Weights of a small GPT-style language model, trained from scratch on English Wikipedia: paired heads.
Each number is 128 + 32 x the weight over its row's rms, rounded and kept within 0 to 255. Layers, rows and columns count from 0. Numbers have three digits each. The size before them is the row's rms in percent of the matrix's.

# layer 9 attention value, 128x128, rms 0.196, rows 40-63, columns 0-127
104:138150088065068122103052063136145125098157153149127030094141083062120149149118082170088114102192136123126117142111117135153088026154105122161169114095120136145167096069147130108142112131169109159135137113170095131164116123111158102136169105157166135144122115084096150091078138164120086131132087080126161113105150138135133164111073185106160137180092120086146155115081112099113141136120
074:180136095183153135137166070167155113088122079096126126150132160162140085145146094163101132132185198108145140207131143210140112076125128127115153143117172179154142125182153192159140185147092124095150127097079064124164082121120118096148132103145095158113137125105152152187140111148196164090193099165164101113130101170119120132110173115123147082147173130144096093149075105104133136147143
103:100134156081103125073108116092093145083151110178127045129156114090104139112190139187129143123128120156157110071119117131188137153162152178172098113138126121093087066103140143185117160128087165161127124128196147135093116133141138056151083135143087086138079121158089159158108137183116090083107108064134139159110130138133074066144100126067055115124129123134121179119130140105068129112139
117:087129203152108117109196182111103123158098096163135187164115160171103097128159190077094086151082108151128151147140125087076170200151174118116091126154109144072101087126097142145149146121116129097094122117093202166090168128186099156132070139154114094127084149172148147139139117081149129130135165162082106157154092130083119063150127157118140162096170097131127103092161150181140125094129
118:136132129110135127150128115101067215082190179151139067107102064114115157136149134153159121090161114110158104112165159142135119077100086162230095084127121130148122174102134111123095126119118134146134108116188119118160106097119137120104145179080116106168123118066101100177122129156112102141104172089141175112068208135139044155141134085120130105115129106119175121145097111069079114089133
107:095117124158051153070048119140081086147073123171101112102148120090132144119173095145098099107080114158144142105128105140164142162162153156151159134119125145104105023102129125159174149127123095175131125138145147207103138152131190171146105098161162085149096141225118138133098127160082124110141112149114149120151064120136134130121055152113125183091106130100076148113170148145092140153139
148:103118203105085103084128117122058118087077119147137120154087188120108120117185117081055102119104134177143112134133104095154102150176116136113127142123124129086084104103129182168126142123158146168121117115145162163084172129160139131131082113169059062166100133131160131127088136058121135102140170115101129137122074105052123103111096208106120151150180122121148151079132127221118114134131
115:145142064092113129151124107161122136155180082134037049092181064164155137111088092158123102088126151131131118127087099111143180139153109076156134171090117109101165107071116077111173091152179094121126088119136102123107071175130128104156141083137177151109166100192071151093099135141108069169136078105144099113150163136183128148101065152122135133135075123132150121141155148105148153133139
077:162132092160145136139104127144182145138093101081155151126164184145134116150104083123120204166151173101120124159139170181119097082137078138080154176103139162146145196174121161088098125120112103087156133140051046108169100127091143126131140126125129125144082145110172141122158126134190154072158166143189095102071103123156110136100133073127169086168121140109066100161091097104081122166137
111:149143040108114147170061100180165145119185120108153071105204072107164149132098086137099153062175176164125107140112120140147126067138057115186157155081131121142172184128119110109145148150121095141163126142154090087148071171094135084138153076130172136164136112108113121109119130151096107133154122120167121092120179102142116161096086096101133113144072145074092154147137121082127144171139
107:114126103187133150170114149138177122129069141083140190104128167127148107168126155082131126159097069132143143140160146180076132090113134164097193088154145164199114173168151161091109166115112130156144140118108120133147205116101135172108159114105163137131120168083158106157163096123121194135176090194120171139142107140074192147153164104158213119099182137106115128148095101126127142129079
079:161126082185158154136125079107145106098135075120184114115147126133130117131119050166107112125148190108134121145129165204188106110121094139113161143113171157186134126173160144117121175146081129104159117120138120130183089136115121040124120105168117146139188135146142155171155126153162133099197137133170131100110114137209142148081140060105157082138121133084066126158087094065085129140153
117:148127084174124130191149104161085121130096142092121100072087124156179133141107101079129109106115145109166136143183159148084188116133088160104110140084125170156155182112150175090124077117134098113145116123142096119176061139118147165094177182131150124133161118110149112161152114132151150144158114151162143104121172167136124240103154082139191075138164186145144127182041107125136138123112
081:116121090105128130106118103099178076091097130158076157114128104086130168103153117179202164153098065092125140109076140174175143125139131138152193105201116127108117097169143102133171140096077123110117142097137159155134178127140125153119107105088135134119113146110109124103099110179144144145127068133139166169129137137116169107119096194112128120171077119159154201123204140037116137070066
121:104116120210136149120115147150162120165053130108141153127093106135138126149096119090116164130097079049109149133131138129055135116085154148003139100132148123178102070126140155124126150119154155073130147135107121148171142116102145198128139216137177149109133143194146103173153112165176134126119071123130140104124080142154107167141163065170152073127135113148095120149109123147098151136098
123:139124092209172131205137122163125117155099090061113139129129170221144088127081078087126149149109159117125143095137118134081132162127149132034152131101142130139141132144149151118124085130157152100146106149071080103073127138124113132147130076121156181096177131177149145107166106101110145117175090162129090121150094125114155167106173122150174083153120132112116115159103116198203130193112
135:111130168183127124083152120089124086140088099153160131113135155073101064130179136157118112162062119163127134130142155158143149158150146157131138123173131169106082048149175156139118178125043118108144109122142145195106152128161091102116097100186110084133064186123144145159167125138124165098151100187106134158144024169093139077132141158093121135097173140113103137107102119176095130138136
096:111138081150100121086110124078166092098089115130128133133106104092082122113125152140112080145092008131112151142119182185144130150117137174150143105165121136134052113084152116155098122083073130094142121089110090179152204139115158158121110122100150125135084164159191140132139103163157170107149105135095188128071087130136122067143119131116179096079197114130136178098135118089079119126108
125:136120109100120145084168175130133138118122131200135210188073110125114099144164149124112065115130115077131144173107122123106134052114124124076085116159133146143141108097108139122158149126163114105111148107117189144233124088145098108106128191165107107118126119118137081134130129151197120186096162108112136114166099161134133147145126148160161158132176078189173078123126134048102144068160
107:143134094126150126186110162153160132184116129014143191129172143118115119143082140112107139113117148180097123114132158112124156128114082096124169164124113113138170186168155105116098077126152092102124137170107154056122108165081091142113155087113141150121136111146101157061149141124087163128161085188135118110137132156151152154125155068131143138105154149073049127157115121154236122163162
094:119130184083107129115147152168078102168111109123158136144120120164129113121077137057022078084136117211122094113155132102133132100092140092209080119081139083173096166158139116164094153162140153147153119137211221139153105160114094104117132084148092116109179132064151095152114127086130143120125137124116125100120121094128102136121107121141104150070181149109082165109122110123145114134153
061:144106072166166121127098176113091255127087146132144041090124156113137173137124066093149156103124094135174094111128121119117172101108089183097160099120102115145179193105116120085104088141168166151122137175146086143131104105100144132091145190136103091140111149094122109134158159112141109113070182112149107110099146148188147158106150090125139110160107081144164112174090136120091109140106
107:120129158138132119172048082148115176083139152116182093165130116078105111124122146135140131151172213075119105146124126160106021111128117204107091152094136068175070122129145134110077128125138126150146118138145104085134140104105158111158169132103102172154153099091109153185091139146137122118151143056141165099067144108053074144110119123109122099177102172116148126079119103159116122128110
096:091136167160092123103155155131075133114135136147158137192060141178096154102082140067115118123168150182139123144170120082092097173124188185143064113127129076125057110145125119171129148157092165127133113162161146181083145141146131122124111127114092124115163115177190077200118118083114149111143212112087124129126154061131087101136083127148086143112128102145177109095172135154153109155143
# layer 9 attention output (transposed), 128x128, rms 0.195, rows 40-63, columns 0-127
087:184192130097158124113149105140177036162132140131133112109125108110149078126145136095130137113147149078165074124136107124110117086157151121118125159086090162104125159130131154165111096154131132068110146193164106099127164146097126198055099148129138122115150142074118090103070255148150128135156114126199132101106152138147087138097124101146183134132056143154153158111147134129167135110098
073:173169091072095106111097111070149069169070162138082111120111110158112126071116159092125104155107119092119067131102107089059114184147100112118147154090071087117112117147139164177104098080157099180115114134135104089107147094152149140113119125120128164124127127074077103114157218092081080134096102104193089129102158153141142185124123175109121157147075159144137096130156122164183126114114
094:108186147157154159098202137128128134167150099110165092125080074101095130105149111178211141123140194136100161116134128159176161164138148166119108098170141162124091163123099080124158136166121169064159120202158135152099065103119090191112139146089090141120167113161131159142071095161145153107119174181134138090157157129152078109112093130127091149088114117126168162084130120184097095139159
092:099048161104118102142151133181046152075145133100122195180149146120140115176162134114116159108128095146134199128124157161095134166138155101143106053136134130144156101145102085106098153140109150215122139050116206183153113119127106079189133128101094150145135105141146146110164041130109136136093127136112120173172099132112134068151150132112131088124181118171090140099098134125129107124143
120:120155111161074210154113104138078182149147159139227120053122107130115127092119139180179119174107169144098148155118151167165169120122099181146169139155163117156138168092106084079162155107140155129166048189193116168112073102140144159094130167086131103106144129129132141154168085128116150124120209115147156143110128107132078144121096143119095125097153127120149155122131104175104119158097
094:181133182126152112081128136145198111134178086105062102154112083088158104149139105147117127086189138144121127072133125126162071098104150093075110130129145184132146121135109104094077149191164153038120217119114140088159104144092098138074106147148100140117168132110114137098070150182196104128153120162149115067132158112164148093122099136157176159135109124127130167118100152102137127127180
106:142112177094158097117174149177088091118181086086097156178094100122140135176155123062118129055150146152169151118143146132095122150176156095093112119133101137135126077154103106108069141139181120103140179154181172175148113174097085104064145169184060123110128155093127134104030127168163090117137093134141090136156147110130096082131131117131153151103105110087132169095093096091153120133124
098:112130155159160130073155134109167114102130158133136080143164115116151102137174100137119169115147129125138054085145130150155152120103147179121121130068170177093135141140139140127150136200060156056123173137073136085144122166131165148170056095153160137160193095139141154069096255151156141133110112159129132110184127153131153130152150052153124121164130124123126180128160128108110133110166
081:158175086127139141175075129089146066153064147124096121102116107148111146081093156101141123172106086118109088141095155068078077145130101109099143164102063071095092111126125156147123103068182094126157126136149097086097166099151142152141141117136130155135116137086092094107161140075110092139159109101184083138074162128140149195118081181115120161155079167120140061153174110131195132132120
083:141229121150149133094113124100208118131126157137116085090139098112124103123152126097136124138150151088116071078148139074128129094141125132130140184081124144086090163161146161150125143080147126023149168145138115077115164171079169183083059117112145126134161110083098137093070198125144152151181140085147064084119164139144147105127110121149169149141076162127148115121157132116167134141129
089:173143103118089144167053168115143199151151107153072130107127151132091123131023153165124096118111121137089147128132142073110077070105121082097151124181140106122140164141124152137097119059185126138135094098125105090111182108140124087078176155092166101110119142156108092183172057133136124129169130099140092100081142112167143123122089194134156157109129152153137081152084134147163148106082
080:167209098131141163129137137063162091189103124110097086115055111129078136067081144127162130135147143094103119106101111064104076158111111139093106153110130114107081157134151157168152114080175127093144087181174093078090140096151133163090152139103158181097152133112113119157105140106101110137137129117198090098116175115195127180104101160116138172125081136128180107115165071166143103144102
094:199113127127109127158078102118097146121064130159055094153138134131101176164088111117107092107148124115134069119110131122151112095117113135118151163135156086104114141132163157129144114082189070165155106106129119079161164178159173075032130143146180118125160120099097092110156153142171100169095144096199125135108114100129132156139094142136170165168155140116106170203154074088200132134099
079:109186127139143108110179161073149093163149101131163090121097141104100123089095109191130124116134144145140127093174078135196086114077169155101095095146130187078110175140135140151168092210058164064082118161038132109106139117142121184147142135074147142166149101199148150157065162150144165093128130176125157079136148139157143136094137095120117144119131134148143122112124149157133127121172
112:175131126119158125129104150132156157129173082143085130183106152148108099149101146149140127117156087134119141125115108112140052074086121100054093107109123160096135133081153141116119117175188144128140107162070111076177147107129122119106178158163205148143143163171140085146162105125194110093099096144178158033081122098180147137123078120145160166166159123183137152172080114117086081115123
107:132068117129126075146070150124140180121114121110023138189164159152132157172077126109101144134124103151152063112115111112088106123114118119116145162125112092118118092150156176144082098104145088163166116102076110086130163156149152036165137075177158121148099152129105104110172144139121084134114062131110086136129132137107170136186143136166102119174122131110100083204142090066170119103128
090:169152128086117098145108114136123086180121107117064131150075091105097113150092147128159134139150146105110222119117099108079075163114124073132108122156110131149129131127115152092101100104170110166114121153165120103107111080129080066055155124087131151099135129102087141118105000108069097138135108123148091100136141134167120133096119204140137143130088143186153125112093127137199120163129
083:182178122108105150144089135149118065163139140142127132104121117142092092111077144145153144180115145141098214114119156129087093095068126116095147134116079108138147136102082128085136108133169141128183115205166085101147096075160106155081160169117129122146143149109116093134134000133104104110140107087191137104101166126154145171082105170117110159142121141146152116169118111163132153138141
100:149131107087156116157192106130110076114100150152181124121047131177116114090153141104091111100150116114112151179123121085145099150110122116098071111125130144087124123069152137166169105156132108177044120132105140148130165127148110144102140190127199177134131097154150100192131233102115118150087127154193201118149113108170125162095125098101174107119154094156140160124100164155107132136077
097:121113118154140090191085087128161172101128118121082146138183160114142147220082152064130158140165096116139114145125146088103108065131106077173156165095157138120148123107183180106145148055191099119121142118120103093166184177124140065117144072143161121135106071122137112115160130112142129144198101111092093153155120149105167143147152137177177123147099115115126075180139128070179125125116
078:118118137116082144097080115155096169123142143149111175119150130176146115154147154061115146146160146109127152125153145117089169155175115116153156143051182117204163126100123110120114185071182162176186124146235118173173112151111123163125149147154100138109125146070145133119165040114119116130104126111128046176130125120132108130148141194142171128110129107106147179132099089160098155130093
080:099169088200198188164203153119137180152141074118187104101089117115082161107104120160145133089123122178086126134105139118194140127116148143117085083185195157092070145125115097149178146096141115070093117162163131141120162147116102114154156166117149093130135115179155148222101126145138156127154172179114149076119125121125086129137096076142116174092140144114124136105107130175116127117108
067:163149127073034087100090146104188121140135132116072143132116100127150135123116155089138109140120165101112058119103140110097110125144096112135157155155081128128134125129135141134009138079204126140138122129192127129144114140121121119023110154132124095102128138071088112091147255139139076142105123095136109141082134116134115121125117155119136147147094137119150132141145136111158127138112
103:100080123124072142079104159164081144095118140120138192124147127129112121144143109109098126129106140145139159095094148154102162173142118106170135107109121105191143076182110085125041166065162144179143163090220168209147087127123136102123104148158069094140095146059121130106152057141093114117085113075112083197105089126083122107153161158120091122125125118139116144124129123128108163141141
# layer 9 attention query, 128x128, rms 0.2, rows 64-65, columns 0-127
107:167091160122120167154133094105051175168114134152136111132131146143128139141131118119107084200111134098032142128132079154151089083117084108129120137121139090180143137088177105069143159199151091191116121125099086126174035125116151099164128090162120151183115097104165112081068132101095083099140134127096126094151138124135114103130121126138154137146104123102074174179119152090169154165179
141:094142144084154075164110126127212161087156139148179163165114136143061130132099166102130161069104129121122130178142169130086135193127173133118140066185094154116119120157158064107124133057159104077128082133155198168111155181146117172115122151122169123149132131140144117194138119116167147162118138134103189102111098163091164173134075129143153125108109137106169131130143121185117135050122
# layer 9 attention key, 128x128, rms 0.188, rows 64, columns 0-127
078:080112185128164165138173152125146103129153104128091109129106114108195082103077068143198103118145172124135116145126168126068108138125119065141083122147111136156102187098080104150112100132165143097140126142120080174109186041131090208142163156111106115122083088145116053147122149175182166131149140156177159166086157143162101099150105145119139120125103151112170060111094126143119138127122